{
  "num_hidden_layers": 10,
  "hidden_size": 96,
  "num_attention_heads": 4,
  "num_key_value_heads": 4,
  "head_dim": 32,
  "intermediate_size": 384,
  "vocab_size": 16384,
  "hidden_act": "gelu",
  "norm": "layernorm",
  "norm_place": "pre",
  "norm_eps": 1e-05,
  "positions": "learned",
  "qk_norm": false,
  "attn_scale": 0.177,
  "bias": "none",
  "tie_word_embeddings": true,
  "parallel_block": false,
  "init": "uniform",
  "init_std_qkv": 0.0397,
  "init_std_o": 0.00768,
  "init_std_up": 0.0397,
  "init_std_down": 0.00443,
  "optimizer": "adamw",
  "learning_rate": 0.00266,
  "beta1": 0.9,
  "beta2": 0.95,
  "weight_decay": 0.035,
  "lr_head": 0.00672,
  "max_grad_norm": 1.0,
  "warmup_steps": 390,
  "schedule": "wsd",
  "decay_fraction": 0.887,
  "decay_shape": "linear",
  "final_lr_fraction": 0.0,
  "batch_tokens": 16384,
  "max_seq_len": 256,
  "doc_mask": true,
  "train_tokens": 182200000,
  "max_steps": 11121,
  "dataset": "wikipedia_en"
}
Each number is 500 + 50 x the weight over the matrix's rms, rounded and kept within 0 to 999. Layers, rows and columns count from 0. Numbers have three digits each.

# layer 7 MLP up, 384x96, rms 0.161, rows 94-166, columns 0-95
563509417413554435450480462461486505482466525454611458562423522432521450535533617416534512498474461455500484487490527536507569480464446472521505540492553504556435436448518555548490462508526502493496565547538444462351519560530431520539555574485468471579401515483628426514553490448446398510
553457517432497414500365503510558505533556519627550447498583475551511563517558497445620545552487450411530502471550483616510482470433528475431354493466460547532502517490432507488504579620528432375466484495596534471433531462427507408551512420502461431531562555507471559506532510441500452477
537454542574503542555474478522415498499534504499504517446393522544416469508446554522498544468495487470535490575463430496414608482556483480494530547486478482463467535530579502454481596437506486551429374440495409558507411551490511518508498498537517622525462572424483565433633520392390476583
591497483425500382425514491514426627483554658468629434537365447486478578551446577450535459572565479463479463471454521452420588490463412491498549475491489531597494412520562591499441656610553462517498512560489490499501462513502440436621572496514487530570432509400550412496555463500384319593
441532438496475400611424484476481523468592508578443472500424474528439525426557474572524526499447513493491470514523495546544404459470495556457549409471427531488564456408495449549422581588505563523414475440532533578512408609455470454511520503522491518533527483506511546490603527476461480629
574514427425500429461479524486535575540544591448513413570547483538508445494441548526575469480468450399483514475473444488505614643543510443440533430595515558461586489484549570443510483473471539381436526556505414468497410573476463592614427569476398435545530512445542612584464443410422498487
545491470494524484502509448561485555506557482523550564517516489561458521524568506473486462448542543435524508511496544504509547553497448421476500495470556478498513363510569521460459481567507515570509479520410533482398511468451469450457594435447518453514463477563509387475559528519566433574
515544469433468460598422542549454599528485554490507559527489465515506609453447502508516627533489424584529431403493505540556491491487488552401557507561521562454524462479472470513466507437464514466475477447500456532565433443517515415469491546580398431538484538366545541454469487433482521605
552475545533429525568522572552507417559548485505497548550422552371540490493528475489581495437459459548381499467382476506425509505514430464520410474543495549519488495473528504468480502591488577512473462421547468548499527508451543469485536540466413465515526459505530501511496499550485540541
506422420373585463441625497457481537485541460563491499455552491490522506483508578460522556522519502568477480413530439542446404481535379443524495448469453537447532501503534504467481496465538542348526532517528519420536452519417477502501345508522530551547534511501477564508590471467469512492
405413570459490582510415515591479496579530472594467489549528462467485542441587534422461552540557550439500410519456493442470576528486469442435459493507493496464535590477441406474495534434557509415437511478647481544609450543523477559535538487544480527534455532481537487497550579518427453602
552439452459543479536500477497477526513525507441578438546540406492433546548496526367488512499498456506510489347506593521380559594499415468535540479512517534509420523385544518441505510529503586447499476460483513566569477460509471433577450499571469563518521561478589438508458485492488473607
499544543578442426607575508464468579552461500545413479605489488490541479551487477487448450501487439455467529548458480507494445513556515435482359490467375551499572472506490523464445503450498545453458529406586483586463540542457533581503472492550407498568473513550542553476469541506439427536
551616422604493563496477552492397585533517553503448542506476441559423524488498453471479550477512450500447487538489558469444458481493556468541504439533494490497502572464512493511439535504556504460496590510449448574405539548489544524466539424587431393511496457509557534499622525466406529469
459460586571546446586516566444520618514506444533507491474544541444512481493480513487421502535364345464463480497518528443444474482506552443501424497579391569414504506465486629581501506488468554487395482387481533498514392501413526582478542450534492542541517551544582514567419529479525482484
538458517486469516493461477595485512528490497521473498567529462460488599478509421530583563474506498381449481459425496650438475440549418506500454531483530482532438482534505521520437491466556623528508462505519470553448470478506586462499455540520499515551497448430501430566481499369471472579
513522440563545608484460646476538427498575448543476502544460576511464549525470459508503449421536528472449541500450476541543570523483460447481452408542466544458422527476440512452522563475502587447437550483518464617513443481460526502508449532538485522518411514562543550513549459487489448493
509513468469559586494479551464513537513571498560513514396570535498423473447558572493497493567499448529548472489491526417503414409582499513472508437497462533544631528375494532523428484501416495431470484557539487484520526561461460531506569488532498509539418502532407537513518540445493479554
453546551536429434547426524523478605524503547475491458569557406534445511452496476458522550523525511486421408510469492450420465458534525517440539483544516497609589419509480493438435555454473452573424442495559453469582540541504501463527563539536519450501468499516473445606483507550474474560
528456488519382528529450534472432517506532482567557517515398350526400554532526493430506420383496470507411488504417547563505472583540496519540456456468515493553522444466588470439474551523504494459521583505493476572488512488509535427512442583496485532529485498543446490588517536474498493543
482516536533420520461475481514436598660478516490578441493525477484466520477422464500527487508428451405463476528473596458517489611535542411487472437609443548449595537586547516457444509513446428529458595403485471531607387592480436526598418564553419542500526549433515523529576471569439464506
525512447401508471520477577517449558482558481502439461523557448419436543517485449543576482482496535595500465495485546510558511448527566494492508457462414526525528460553606437488473556525513533530485525529562477518538545498450524470476528390474430529480530499552478540507483484528479517551
524486515555471481402483469496449521517532528580437493459495455472524515490453516432512497472553478493436483534439611537439494472483584549534552439636487471468446590482480616560544519514573503472525486445549471524482447491488526415577536493463507460562459470493485398530482483524454505494
425451504557493501615442475447482609452562544512501520541538477451432479542491530476440475558441494484531524398578505428448472582533394554470447494460421610555487440413547488541413509555515505492561512451589560502564400542427421464527475509471569567515424556539558518539445503542501467532
640461431584479541567373515510538525516518444545528463632545498448498465452528492514529503524493457451501462525507447568463460494452516425575488519507487559429532501408483512486497552492589495496527547434536467513494414575431531515515534591532414501490453466535500464508504526506467482480
482542493589547480548413507554522501471565570498567534449459551480479532625426541475571509477474459486528458503518485519496457447579450513484433491542470448533503378428551460520556551510407546535334477500479427527492484558412513479473532485486525545519335523544530589530557549472493459453
479492562468539517517521456533499519530504604498466513609538499429481562466452477371478556551510417428475384518502508524490501555467379444501528449462492496425586508507460541414491503501474552538500568472484520505490563535513423481601542574521453444489419571501684557484459482465489433561
485478489535537475538607435550468467531529485493493595485499456489484551490535474411583509452498443485495453457470465499533480500457449495516498516483427517382523513502507545523467557414534512404421490536473452552470420603503529432549575391486525596530430473491628517447607552397481526627
455424512502435457458512617585516566519536562482422578493496442495507587611448437516532570468490497555455540468507478527508397602510480473461429506473452563552472533531435622472399503405516591506433513446470528497574476509450510416475510499610492458527503464505495548548513425496435481493
556527398513516549502480461496499451536547472531604566557495544429517509546484429478487565399571405428481469470500540452479486550552436531495494509561511523540413510474597558498541535508308510490498518540494451462413525561483474447485523469456525545540524520510461493506539460449502457448
495517413452512495510487450428505486528499525492554464540401509574463480500477550488557477495390427486514489519428602573476450542457501502522558455569520491424524486447571530604526519483503582488540493544456476493433483663501426489512548493522463443517499463378613544607522445491470482480
496503540513502585511419487472584471503465578475521409482511496459483465452443502481564547451553479453460462525519507509502498585488564480500554548460494567405434486411533469460533459518487484498541418566504362539429508489495496463539547480493522503522568517521549469520433500490550480528
476548529440536488483479450436485538492458510506477421477486436510532487500417566473558559594478411432495525538457563441447518524415481520522506471473494562424519560557558568560529485492490515482518478486518488475534542516488445422605478469567514517510466488437579535534488493491538450438
512539579496462492424541464478494482491475450442452472478507413547573471491491486396551503540428588522544495490490494503503485550514439470550569435454499494470524494566467442502493483563475435472532463421433549542577503471501453492501484436521499544507542526465459520603494502554481458483
452455492471468443509487566634441501524525548465481553550440491456496499581417418454556472517432505433443442503351543553604538504522480402529472519539512474510601492380539564438448510486412587474480603364584399566515494522437490493573556490615425601509487489454578483559594450574507520597
556602485610561530537487509501469530457426449535475549537589466535461558516423418545518536416485543438459448521491466505528529466458540498538458435461483535520431513466644470508496519465572561494506557550604486607486382508403471564484496487556412474518449536546495480498457458479434469463
532544452517458580475508489488419597645475454483433444476531487533536442546587468518552492459557407526504445479519521459522562461480510548491478556555469513500402492421494536450571549481491601463493558526485449570477460502489495566531558519527544459516500523536510469503483554531448476471
543476595406452506529467487587469450488554514521458538481465467491471507491487461477527559492603493490440544488479538537486540611484475499435516527514513428483497466607476493473465489407450448479448471568526530518440486529430485452431512467590526545534527433575445471564434571551451509458
625546485453460416543427432585443574553516428496592526598532512543405564432443352457464628467484500421461490426508536509475450537621576521495578520418450581554434421473437510469480509416370578518393580509565466505491478514419456518494439578521538548523414474534500438547541472466516457595
597509509535531495591505549423532483413471589464515534480479526503409519488504498535547497481463437451411513507472495510508401432578486517488504520467414527530556501494558518550539547474553537585466532474519488515491458493423498467509464506592541565483386520529523542523450462500463489519
494428561487462465510450513447469586476594500567504568497486482584463535491464542475461461547454426473457405474435468506534442554499551504530523518536591578517505536439444483527456500464475531490548608480522487477572419485490422472588498529599493497515511488399523480491480473511525525552
526472492602444533511530555428481590550440440515586525544420509506499599582493511523543458503496444553525395438432552483523541610493433473460495506436533545518458517463384502460442591538540466487475548600528520464519529594481515449557528567590473541490435534415558497529505456484414466515
393510574619448568435478585534561527522478487583433462467539448450548463495522549388477553575572399510463477470434551406464505523394507450442532525502524451425497612599423555436487502521497466415430500468535486534488516557513498526543514476524456466551449500564521564457468517546422495527
464573531522435501516458463494447500549611550518568464511446523493474597496464504541572478552488566425471494471547496499538434445534468491504392458470501465531586511436497504519475572569450487517483492516534481521415532593486433523519582484458463485513465534467516585473460497485434470504
489588514558542414526575539474476490461585615498574410597527495490468460443474550405507505516559427494463480451494594597346474511470492488440439415546468459497509511482553577561516531540431551426504472474396397532487445457413525525550514426484498560553552578584465533575400513454516469511
481475474557440607454511618449549532555524476526480528566493480476493582519536431529493556483523449521508462435468463435424546548477503390518563417501548438466555524488474370510526519451529506464431622396628566494557444671437481478564404544528431469516446473547536441629452437568469415495
501418469569478506431519560473495538565522507432526524444429519406424561564585507477568483530422422479494548417506464447491413537510476506469522543599433592527555436428556526518518544479513498440440450395489473564494573537513529502553388575424484493521416490500526534520557465552519536547
540564481514478413562354443498500483456444511411528615442580551481473406618460526497510469565463498452507511525515495467494494446599523457487501522483440566428541478484516471511462515472471483473449538469595529569499466529475429489515463518537552598551416483503506619458509469546443443527
501476481458555483519439637541545507525484493546524455558508526507503546460451475413530565502477521473438498449448569543521441539559428469524451487553493506436472460547483592426550467523523529491381483477454462550581403428511406433492519462545552492535522532414506499514477435584443441491
553480519456474432453496499563460511523497542509472534385433482497527419459526551434515548484501482517535438473491543601462511466455457484541568535539505504452482533567560562428558466563538427488513613436446418430451534473493423474545499493504466501553383478571565513512553460460513437555
416544484497507492662487526484472584540539504528484525511551463483465608437533556493500507474500523463462385453446490467533495585462504457410484527487428523560568415502480466449460569474423530538493521533433532493535522501504495469521526574537464482478483525498572567491540430487522533525
605529553524473468467521464481417524546523498620464491557587436464535492478537468470486599451445533534427499539406492481498341456496515517452382521477436589454546440488482531496560535416481544507451477521590505454542423458508424512499512469528442511530472506517436551436488480530507464474
428484444478409456502446546476464499497526563524465557475459475459485530493448401509575481430511514450386468499498525436568496510527450500515480517520471489540514557551516528528556437563486552521478519439525486547477629499514546476534564499491423520500532465490538444484459499491560508449
505487544496539488509353545514531493530484478507486561512487556527472510446460530495521510502509465447497395433446528564463556592473539419491446520488461491573534490464539557558482508496508469481395561549475538575508473552487441534547421466484475480491456507482550491474507511515469512493
396374554553437509560481572534413446506498562498567472484583522505571442426568521412474463447502420529460560406523490493522517579406424440538496517496499548577520542536582490489484594490496481443428544478529389552416520593407507431445426618507356440553447536541615602539572559490486469495
507431445533497441476435452488434528534627614509537472520503431491519576552416519516527498536460454433459417423511575508512505482533466504462616484454495556577559554505488483491382591536565459433520516575479475428436469597508426510554470500513450408527460630405605590477426391466454493550
543538436418572515524435490519422488526496617393566493434567490566483591436560473502489547510491498394521476449515419512482459454547501592480499557508487575425491449520472523539536575549479550447485509549411434441514450549459410497464432530522502557557405509438557558539582515421433482473
477488565588430579473571457562531578604521553567620413548522476510467528448474539434501496494485435502515366578424461423479498546458433347603490509432592462451528434400508462528473479490503476473434509445546523471539479564482397436613383600524474478536407589480542552511487465425503452506
531514518516491493534599400559380479479510510533540528568500424482452548494514431416468470592495507480403456445465461555437459545578543525505488467519493585415520555522471519456430570463432467535492566472455567545537443580507484391594510484577424501508467462496523582477525498462526456551
493551435539423545438443491476550528535445478529485457567455595524456597486445418551523463453529495465474508522441535430460480545479484392515528466541494464516500495522486514584493535528491514546445495448543489514566398538455493524492460522595502568506502568505473491539524517504433470482
508495519511483539521526424494450523539505399479457500588489475546501542506518403545559480560444468492556459512451459526530502476484490484556540496488528585466499576527570423467453536503455470481510665516508531458555481546498493442526591428549448521529470504557439455535534475449408498436
453445502449521523426494494554468453528527528546527566481516483456505497474589531438514560377483451412429425479482566532466506469493469513504454467555479572543464520454447596410526546471508519455500550525502498481419465580432545499526478627432522585521457635505560541547494468411492510499
501496453491501445537518451654486506473582611410400442561411517401443591527445456475535562489486449506476506510461457457578437450509401451418477495547500613547547501442428500542438490500495464453447458495448459486495491496446594531537503550617514487559411511420605529471482519488471481670
530477482436511509513480461557408482523535532497554558537555510405474494468491552489509593463408450459523522492467534508443481567471479503426465475435509615544444505469549619475509451539368538435462521446453442421410512526430436507576503537569514528524522514531573570533481536458522476455
420543394474502588497499611552509607559589535484499464547497414436475550474502524420505493608499515446454531465496417454504557505544551393423558499490530551593483427395462426476464545488517494468528486464493538429451515529482481556542529539444398514549401489452558428589488499535415404546
483402402443496447475467497551541568581570547476552486454452497442436614448539484410633486549432477423551498354444557449469539531519507507475542534498419552521433578491583522518602518613443550411507541429455464455484514584476478494555471498483568599518428532433575578474440504535479467576
570459416428444430528396582537436498476536532485376467486460526535488512483597543547505549508461556483480462455534493458461407536472490502428507508599477619512542449402495454482384543455447480429543451514531493441530438581504524453485533494565523523576540494561530464548598417459482517493
564538429502391615492478534473514456495496525452442593492435515411409574534540481480583432487488507489496563524433468540508418534505455487510435510534424563493513555505527519473482503525501439509479558414461365509471546487504502440475500518509475529544397556501469472518465490573470594473
490520508534467549499486454456429584571556503558499394488503432504503471525525514519519453505412423466521491483517462491459530438484543455464564499553408513409592435459508467560469569544516555548549481491490540479495441532460467459527575584475502521522479439624470500496491548492582427537
553507480481424524527453451510450579534555616537565449520443494490400500478478471410449474572465415428472406552450496439488575485677510460461482533573472442496632477500492497525483558457560562490489403508520532505505395495523471431504394651516444487528518489451504565485451451484473393433
590519442520499457478434550568469629463458580542506466549496589420540490474505418488535613501433517448432490437442576526450448447538457505514548444550480508499446568579533539503465495440511559416463529371475413643470406524479541442491514469476503506535538550432489489423514447579433423455
528377462497460521514468597528417563521463467596521503524583423405547492482570491439489650504510509526471472510391517486508544606431462446547580420478535482475425553501441509538505529463501545417413520503590554569529510561428466505529446633451484607538505424485525442457552486519454440507
521385509472536485428459487511489537524499546477493487582509476479511562471515549503543511542430447512498512542449534514493533519622485445479474446469537515489519573476487498498552499478552594456410489427503546387548546603520449499553531500501456485532499409454525489439436393424471490502
# layer 7 MLP down (transposed), 384x96, rms 0.17, rows 94-165, columns 0-95
439445527522516531593469583536498488510543485501398504467523488556470563539506550593490476545487531492465450442492499449504455525588525534549533443566514548554562546463431460424493521484448491440610444425556516437528510492473495560478524437442560436578634394464428484521471515530456455482
455548450562477504509580521524398563427501573442457464473473507539478539514483514529431506428463576570411489531490490430533524564491395532543562426524513480441464510452532502555559472382525486523499562469361399576494503570445532561451592526463525641547444397531519558559462537483494502481
510525523481473558547526452478430466494502473493520434480421513545491516563434441411431470454601452542494411522530482486514527456449579367547631595510540511559464464502547526548553512541513560546431482494537570559468360485594432463497517532500557537477538530391541545428492497461455499529
437447587573529533554544533597560474530494560485517466504465456588417498544495499452579439549460378548556320525555513473550392520527426590455431485528496583455602476479370593498457413555471619494575436381442531431522475472660515474511480430530481381493584444460567544519516489466495637593
469464514451504462556490494433398533525450603385540550516508495470447519468527489477476553414499558605432495522498516528538469586487477540531547444385462536571435512541500436521543502563525524419551505522414476480520515561504546477562476413548587497479473486456549584553612555340474507453
517523538421509451461415578552355530477481559545509414464444458545600533554478442442560477559433359485519482488378539497474547460434468532532501505581461499629580480446533637580556489452584531539465516539574471485531465457593461454506477576379576409398542462531508567437548485460528552484
467528447439565486530439594495518570449468541546500589493442575434604542522531547507529524501475416503464556509506571458426506504438481463480559495490509547512495481469498519527513465454454504576571530533520478432516414506468520497460492579405441429558513551477482602497470539426424520488
389437544483517486558480499531557497458442486485520507507435547508508447523518419483527623535446516497482526418512521439529556462397530476513476453487514519484479473617571552539581457524441565592567497502518507565448400488458515474555581450407498499350475478528544537527517453529494478515
462467464538480563532521464586500468540517445538567511510512524500467453513405456557523516496522452461533518558443467534487527494388531540497518460469482494496481441549553551436512418602544434588445463500448525523447516459422540494450414574497505489549595485534559556433527520518490458476
506549523487503502430408528506536484428534489523491479522463512545464516486439437516502469479481544479423592568495501424581536529449500471578516628475579528551477486492521392510478402480446461566484539550556490486443549611482478448388447510553505511639486494532394559488484469394454467560
431427519497464510543586474447564432504540404481535451453499474515523494413522482468423438524450416484508448600561526453476524521560565583469450537453553475474451553467464544529499444581531469449513464482546529535519476471449537461448503463586545539475537512483547478634491417553416597496
473543482541476557486498450536600580472426557440527452436467512510505499527492515555453400570484564371409503495491508488495506494479417584537476442518500549558558502496432531448586487552493416464447435473542576530507437448469562542466464469547484466711544521563549545518507521501357521447
502510417439476533482468545537499381485506583440511490448557479511429477549452508444531470396500542580515509513428527561501544469516551496566615475584509509458442481459558520537498493560578413443565562558465453472510395491478396481551523571420508490473560470425453509508468472519602548511
545544501464488550501504612523555350482502541510506451553476551408519610430582507449483497502504560405489546475541467474526496451555528493500503473470521469494480404585474527537510507474468403473493529480479505481412582503477522510610459463532444452647471585534416563550477469512463510514
447479480477413506488458494467491493515512455459480543475542521450525549532411587602563476506599571455506525532619515435518497435455559394378498495519469499469487516455538536577568492476410422581523572470524459556432538426404436580473633494484462482619566528492393469569489460523547485523
471563498575555537447520514395563561463513482458521449473517513557482491491562580472462408504421524505530528557533526421495574519428519474522512460534458498494519487477561431477460497453395495409450500553573430463524496599590443602423521482487507513541495469516469403610515543560417480474
436572450484552578557515492564588423486545528505446534493433478514510476459495568544517412539559449474511543530547481572553408452462458541529523551538506488522532513387369583426451519549511466513476516548474475477567529497438482472524497498447514449525478454509492540474533425540536456495
521495526524539477469470488600452523541545496500402476409501459497443518473443510465614486464465526550467565461484516518530546517440534362465497530540535492567501483500508531496461508494556495476485511552557472496507533461532549432430545476559601500396508442484468472485466521430562527588
482529496515516441408536499534515499440436576464468477563442490446573528480476526385508486487510506492540435495473496592463516452492519512464597549502450543485540542512514449553487512538523484576577528520485475450513472513530543578542526442436466470382452506478474528462514486588515499544
535513466528461503403557433515545566536479574489418440500589466498445514449523608531515538506498507409412546483548444477522509500477550395539454471449516535450569558466454498527462434498510388446510406566466495442541531457389532519534479487477507532850551517437437513603464548568457548513
491379553471479423547480624584485443444510525453519486522451475525594599547560464503398552567431522473491497446463521444528520471470386542526503322456476525529504450486577671452556558435604479553553418409483524513474529444453410521618448465553503508497472601517485528594628487433352579450
531540545514507533469492503474544490520412454493501551561461550548522544420525481429461482429435560446509423493570498458509453446531513563571540457543482552505582544546577460495503509484472452527496496521511478461531505529443581528469467460482490449543507402467475463482505518512450506535
522550447503456527552467482493579557431406529568424428502513546508551497495425494457549493571436522519549523426510431460451490538548549439544457463445523553563565500537443565474537450374471489472588490439487531557509518451547436535497418502540479494473527540542503585498463473552373523628
511557405496479503453528406500606539490531495502505551470461484642534453516561565525494438537537525448533562547501471410516525478454524407580535517488434564507436512506493473508421509446505428550536514475493519476527621587502526535542419516501474465362526472556450504516475476499450449471
446512459530492465522499465401537530530507415538510463397489487513525533569477544492445558585572529537472502512499397499448519472467526488549542495456488463535532434446488534478523544443606497490566570527495432479559454493385556457460516554469578541651501444519563491462426509505542533446
461533466551543510467568455486461489439517497406473565364499606568520529535447455435493488435603452497529486406566488484472487541481516503546471533566500530485487380521450470559531552509526419487431445449532588571448473496365471510546587527478593450501492459558505487509533620530502513562
414517442484541508583562543429558395432520333517487510510542587463478487502478532587462606443504569524450565475461563453496534473577486500404369424487474430466471516543473464563603534529552495440474483509520527420504471463414574544458468542479559606569554535529488436517485472557481540438
521593602515427560494601448478557512487558534535509455499565543527560528522413545491428449564439503513489487514459504478435426556448551470509467415514542457532559552465428519504572558531460528500514504517457528520480504436511442482455472529426495478432524402518452382586379598570441488451
555502547543550531478551637404558457477523508477437531454539468553508543521468496473539501498569557539418440577504507531522532452468512462510511431511500436448530504462447511441517544513451496519473434592442474521548540483489580517512592400446557460447516460464524481471474484490467488497
496430541611484576514516527395437535482541483421547544514433533539488470486525479504507478529439529514464537400537564471483527543465475590578477515487477465483423467391613512523525420477497538515432546466538506578517457471578509497477507445481467528335545450548521588497522567460429520526
475376584514482496453540465516415511499503502471538495487545462465601505568502483441435603485496545552460530492617465571514559479530485429437502486505501539622507499558478462511493449535485508422495482523543574483470467395430525494518570474450436570539552510522452538473444549488489398521
549494452497521427517527484532448511572578434525496575518448552579514573527491512523500458468483500440500555481449427469516497423538483524453520451533478443545493504495498422498546537471520486441429539434522540447467497539422486532523432544497480516532429465523462525530543514446546523517
535394499446567523501451475585541515542481484481516559571532499509500554487490525455490454482491537493528484456495480459547486581539487536546452507492470530502560576427453509440475441509450522379518514502561492454491503431525444575482419527518502500516514491476522542482457511480430518573
493502520552468468534532532527463499482515466539481527526498539477451490497463536583586485498598428534476517468500480517431447452472572534453418550509529511525477434507518552495524476494512517479479446526502499437483474469427454444558529550514540504482517579489482462505487461475555415605
638397551466533515456655583505567543498465422439502591616527476452564494563600505561552508345527628417461615504527484508478528445430436297611563503397458485409441455534574488549426359456456420533469434452721420619394571503437473594529472483534429542411519587457427409514519495482396675471
573544423535508567506495494430590488409517497434520487522566545549497506578578435473530594414476534472572568520530529408473542494526471464503507570442510532452419449507532450538534486443461411383480516550596483480413441485456530484482422476513507497696532620501459534529522555410435517494
560497487479546528485455453475605418506475463469511561553470476491513578405487562477529559487460588520481547473415544497461447479530493484488532441466530459518524466521539488477504490511525409524513504506548552514494542557387507474463475485482436525561480553490457620527495446491454501481
563522537532535555506474548454467545542455555445508474478564481559516519532485548553500524496526585459489512462464526542519497445511502511513511586551474443494576487508555428480467488527494533538540482511495494532487497526478521464434508506428463432563512411404368501550510488513436459466
548470422517492467526472497562496476492520410584492511432472515376538437349545469519408582540618514587507560376528546475460532557648596514451479546514493486460426555501429576544498471540510571472523400491482639484486614466552465567532566550425565456422508445428472442443358390491580506549
501620488462521546491510474470632495540461463499529419447579543531508513515471463492469525449470504454527451487523573509553423440450504453500449584468507521508477482532513462533517507454523561495570531515487448489405511455434542476521493452600536503567472499486524538472486552458441415539
543475522512532538516491447577524479504454626382535402499522549467541506412525490527475546484498552513535482524504557506446526530534488501451473491484459523513597472498549568521447486637511499512452461468441510516452520510666493440497493551522422442515431486555495508461495459487428548466
473501545527506491461553556534519403557578463439489515436567528542555474445513465417443445544492548434482397492600495436490471511503515444450473549516444451513484494497443536460577413530470522535487467494516537412502477538511484618481485559508514546654599487493461491517517526535469484504
570385592433457467536571489508423516500539459451507501509463464436539570488538499442417506434451534492514448494451487437451547544502473475522567517458619487556538525520462414463462494644488537508580469509575462475483575481514545459528439434489524501493506585545473523513571447487475583439
445397473553557537504520451466514506405455589534452514493557550545474481491502489462506534451479470555536547496561423490509499461532515576490536526426480510498492450540590404489516476452596449452545469491533486543518475503507537436511548523478506559630496464522523501570503482438506416510
423533510459453523508483396450471479584520496561502601451470477568552546436512486500576504444497541544513409501485443464550501461537592552467592533464434536540508461489479530481556513482470504611586529479405484442525528533465538372549535482443523482476456424510494488469483566435641512454
590508524510469506527542547450593518562567359452518548497512572525583482532420372462416570414545529468526419544502441492475499506441588465472531562472529499537500460387474364638567519532528531451520446439509380539439469433509576487401444476523521535542504511533560623586441508507502395424
510510485517590463446470434610520434536521486408477482578562510584453447454546516542527491492632491527593554458517481514517548506578465552479612413491455534395418468476466502558478512580462528511445466564536542406513516472488591457475428532499448458537522480469527523375483428445500489517
600445449409462456513444489498566488519463473453574435506502476511458479562499447531410505464514563531484449482512594489554461480527539502598503536496485474601544428537509555448454474499476485477551407513506485492493545520580450539497468531493584586445537509528542485477562571463487452498
568457480426518486526432549554496494506503478491420481500498467510472589460508465540544529477546479451519503512561477502459469529504605513544501591445482625512477477527445407467507470503536512535562555557516557486503564481510510452556484525505372509434540436507454459420456531525446515499
538449527568483580507452511453526495502480515462464506500508526560515519503499527517483582504471484570406498529448496511564484539541472564540493539514485507475450507504538464537572421532430466491559469481528411583403440491554469499519397409484431493523618534498536537491492552423491517457
486463579521533515497436576502582540431455573461510461442492581567564525525505475442421441542530485465487401541474563545453459500414485525522521536467518481467540586539513504518521464506473488534589491434495511476483445517482513518495474455505464514441595404488431526502497530607424590498
565532518490520518523563530530434532511470531439572471565494448586437470483449509332449471481502563491414501484512467494527513481502534564541522483499528455456444501510566470454472500467526523550464447516474547604512552483542511363456482459581571472471504520532471497525564426466496557552
452460549485551480505552471484535520521398454436502527530508528416496511520476496533485421478540467561490524557465535531471505521504474559539439422477485560498477478438498441424523528588542487522489478495474557478508477545546455550466441470478525513664529463511499486539529479554533513494
464515450484413474498568455511466516533494487505469427498538527516471526496470489532492552490533490565493510538429492479501552545518489477457497546456545451528441482557425505489558458508508481520576504508434523546471454570422575475457524545451485528574501439498446570416503545530541521537
538495446542549495451499456465514540435569405445521591537424464464379546533511413566637607436555497443485472618400477427413502508573480534570535515500505405481572567382419606505445453623511505511515464523627545490448536467547525502547533444535594532171536494430489496458497438596492584448
401519471497510605611460515497558446486462509444535449506513606456431480520496551443435486549467467469488546572533455497517501499521499386527433489527581601443460512462384475522541426525503491573532448471467523467535608527542541493521599548548413526574425413505551548556437526542352478462
406463520481559477526502490476489485478465431556562503467457542507679514476526492550495469605562533481515511540501438581442513499575489507590456507468510454496478402435456574487627594490511469574460466465449468478441407480436420554396569486495417540494521600451593555557483551563456390472
543434485485457483489552476383536298451578515543426452474473599534421523448421546571457569445431515397469481414601422545608457419576577564556533498546497579490547559553478436538527581499521502518515475499425447543388510566574475542484484471507614636603593530509506444477453363498612448411
484451488464484483518582383588549503480603580437529496446547465542553451555527531483548387604441499480534429530519391608529486508506514458459465460495478490533572460521485498608555527481547471499455489478464484525514482416637513416509480502530523440483515451491488595502410485499536511443
453494487525534477477454545473502449572425571458494603463464569438581489455485438549501547431452440497540495547465483516534510419511518457494510527534500543503582455499489438539582483506529547497539456523485422587436470498548464444475525564513481463484538547431512622526492594445450527523
419548461532440555509473426478498452455533470543423490548450523516478511555465517469461518569545575511481480426513514515463443493518560435491509503512517549440531436548498454578527481557552534478574511431549516447526491553564553510543538472535525459471481537471518471460502550521364404454
558406552506457552504432502433461479455613581445506555535493518514436546511522557540405563486536434500408388488459464556468449488550517545457510563512621452576516464503534505407482421546479474489478546481500448622413413507606490511468490537525558541436566443430431560554583505504566489519
493528499486503582513490495442447485499519489484523597468491496578476439420550568540464424481569480450455484440452541505455564511523536582559539491509451414483524500374550499432532465610524470555528538477473509486480436540364412389469465549532592473484514517590506478551619402500483467485
486496629554523503514473430471515514496563549477486403509537488540535572453448439453513476497475471512441457420465552479544443503484433560532479552500471488539566506499576523538442445503606467483547461443496552515479531512531533458547491481502518522470512473423501600502536515494449508502
520394602409558526520468525570365453473563447481554532581473550560454551474496490482501596453513508528500490511503524443518505545498496570408467615444568429493441448528547570501495453541415497573505520484532470564474378445454463425442449539566574514489566442509446531459530466430514549537
398562389512576579494416499654454504597471522383397458528569574537532496429395508582481568624485415481508634403501463478404451585449385526542567589506488511508453494542493522489422504507514442462617505451500535479515624477506629535550520551506580465436556567329477477365387469505500453481
421494534463575470514462631545502497477520462449410513570476530448481539546523508527614589480532586461422515470508440440482481542542573380465510500571454591483588506456446474520461485500553506503446490451536499520464362528476591471488491535544501527471506437542511488543543441548530482353
537494526521566594400451413468508512610523402488514428448533435505554509442481608486498533471593512523452579515479464453467489506545476502450547442493504423458582549542447438565463466452490490489520494524484514520560562467386573488483417454436529461651460577512532521546510495502477535565
511492509498531499474463468469538501413537573518435516480534517514498561471541515506587525507564548537474470499429509473552409545557554506478481455479524494537479465537419569520434490425561461519490552475515501427534563516544551488393561436463479484410462511474519462532510477535603491485
535477461519489510474509544544596490471394551511454466530456502467502493439470455545545517500464462503519523427464476430481419487497365536544459544516549476549567488432460548546548431479544541479519525438491458592548424469709491499516463474563396564610550560485516458607504459543480459541
445466469422488464556514491625517548541483449545571530479568487475491562500562520546500456458564537465475548537471469466606475528524534512542495512579452551425487568489397464482502480468505462481462533530383461597572596481494534482485447540482428438481496450537438456419456542561525471463
441545445449502589479545515410491469425416415483479338536589439483534470588601532518499455595477513526524555589562500488503555643431533374614459555382463470427444458571512518551418500481520424545420558499529466542491475500628544558485455552527465523444543430371585477506382618538530462490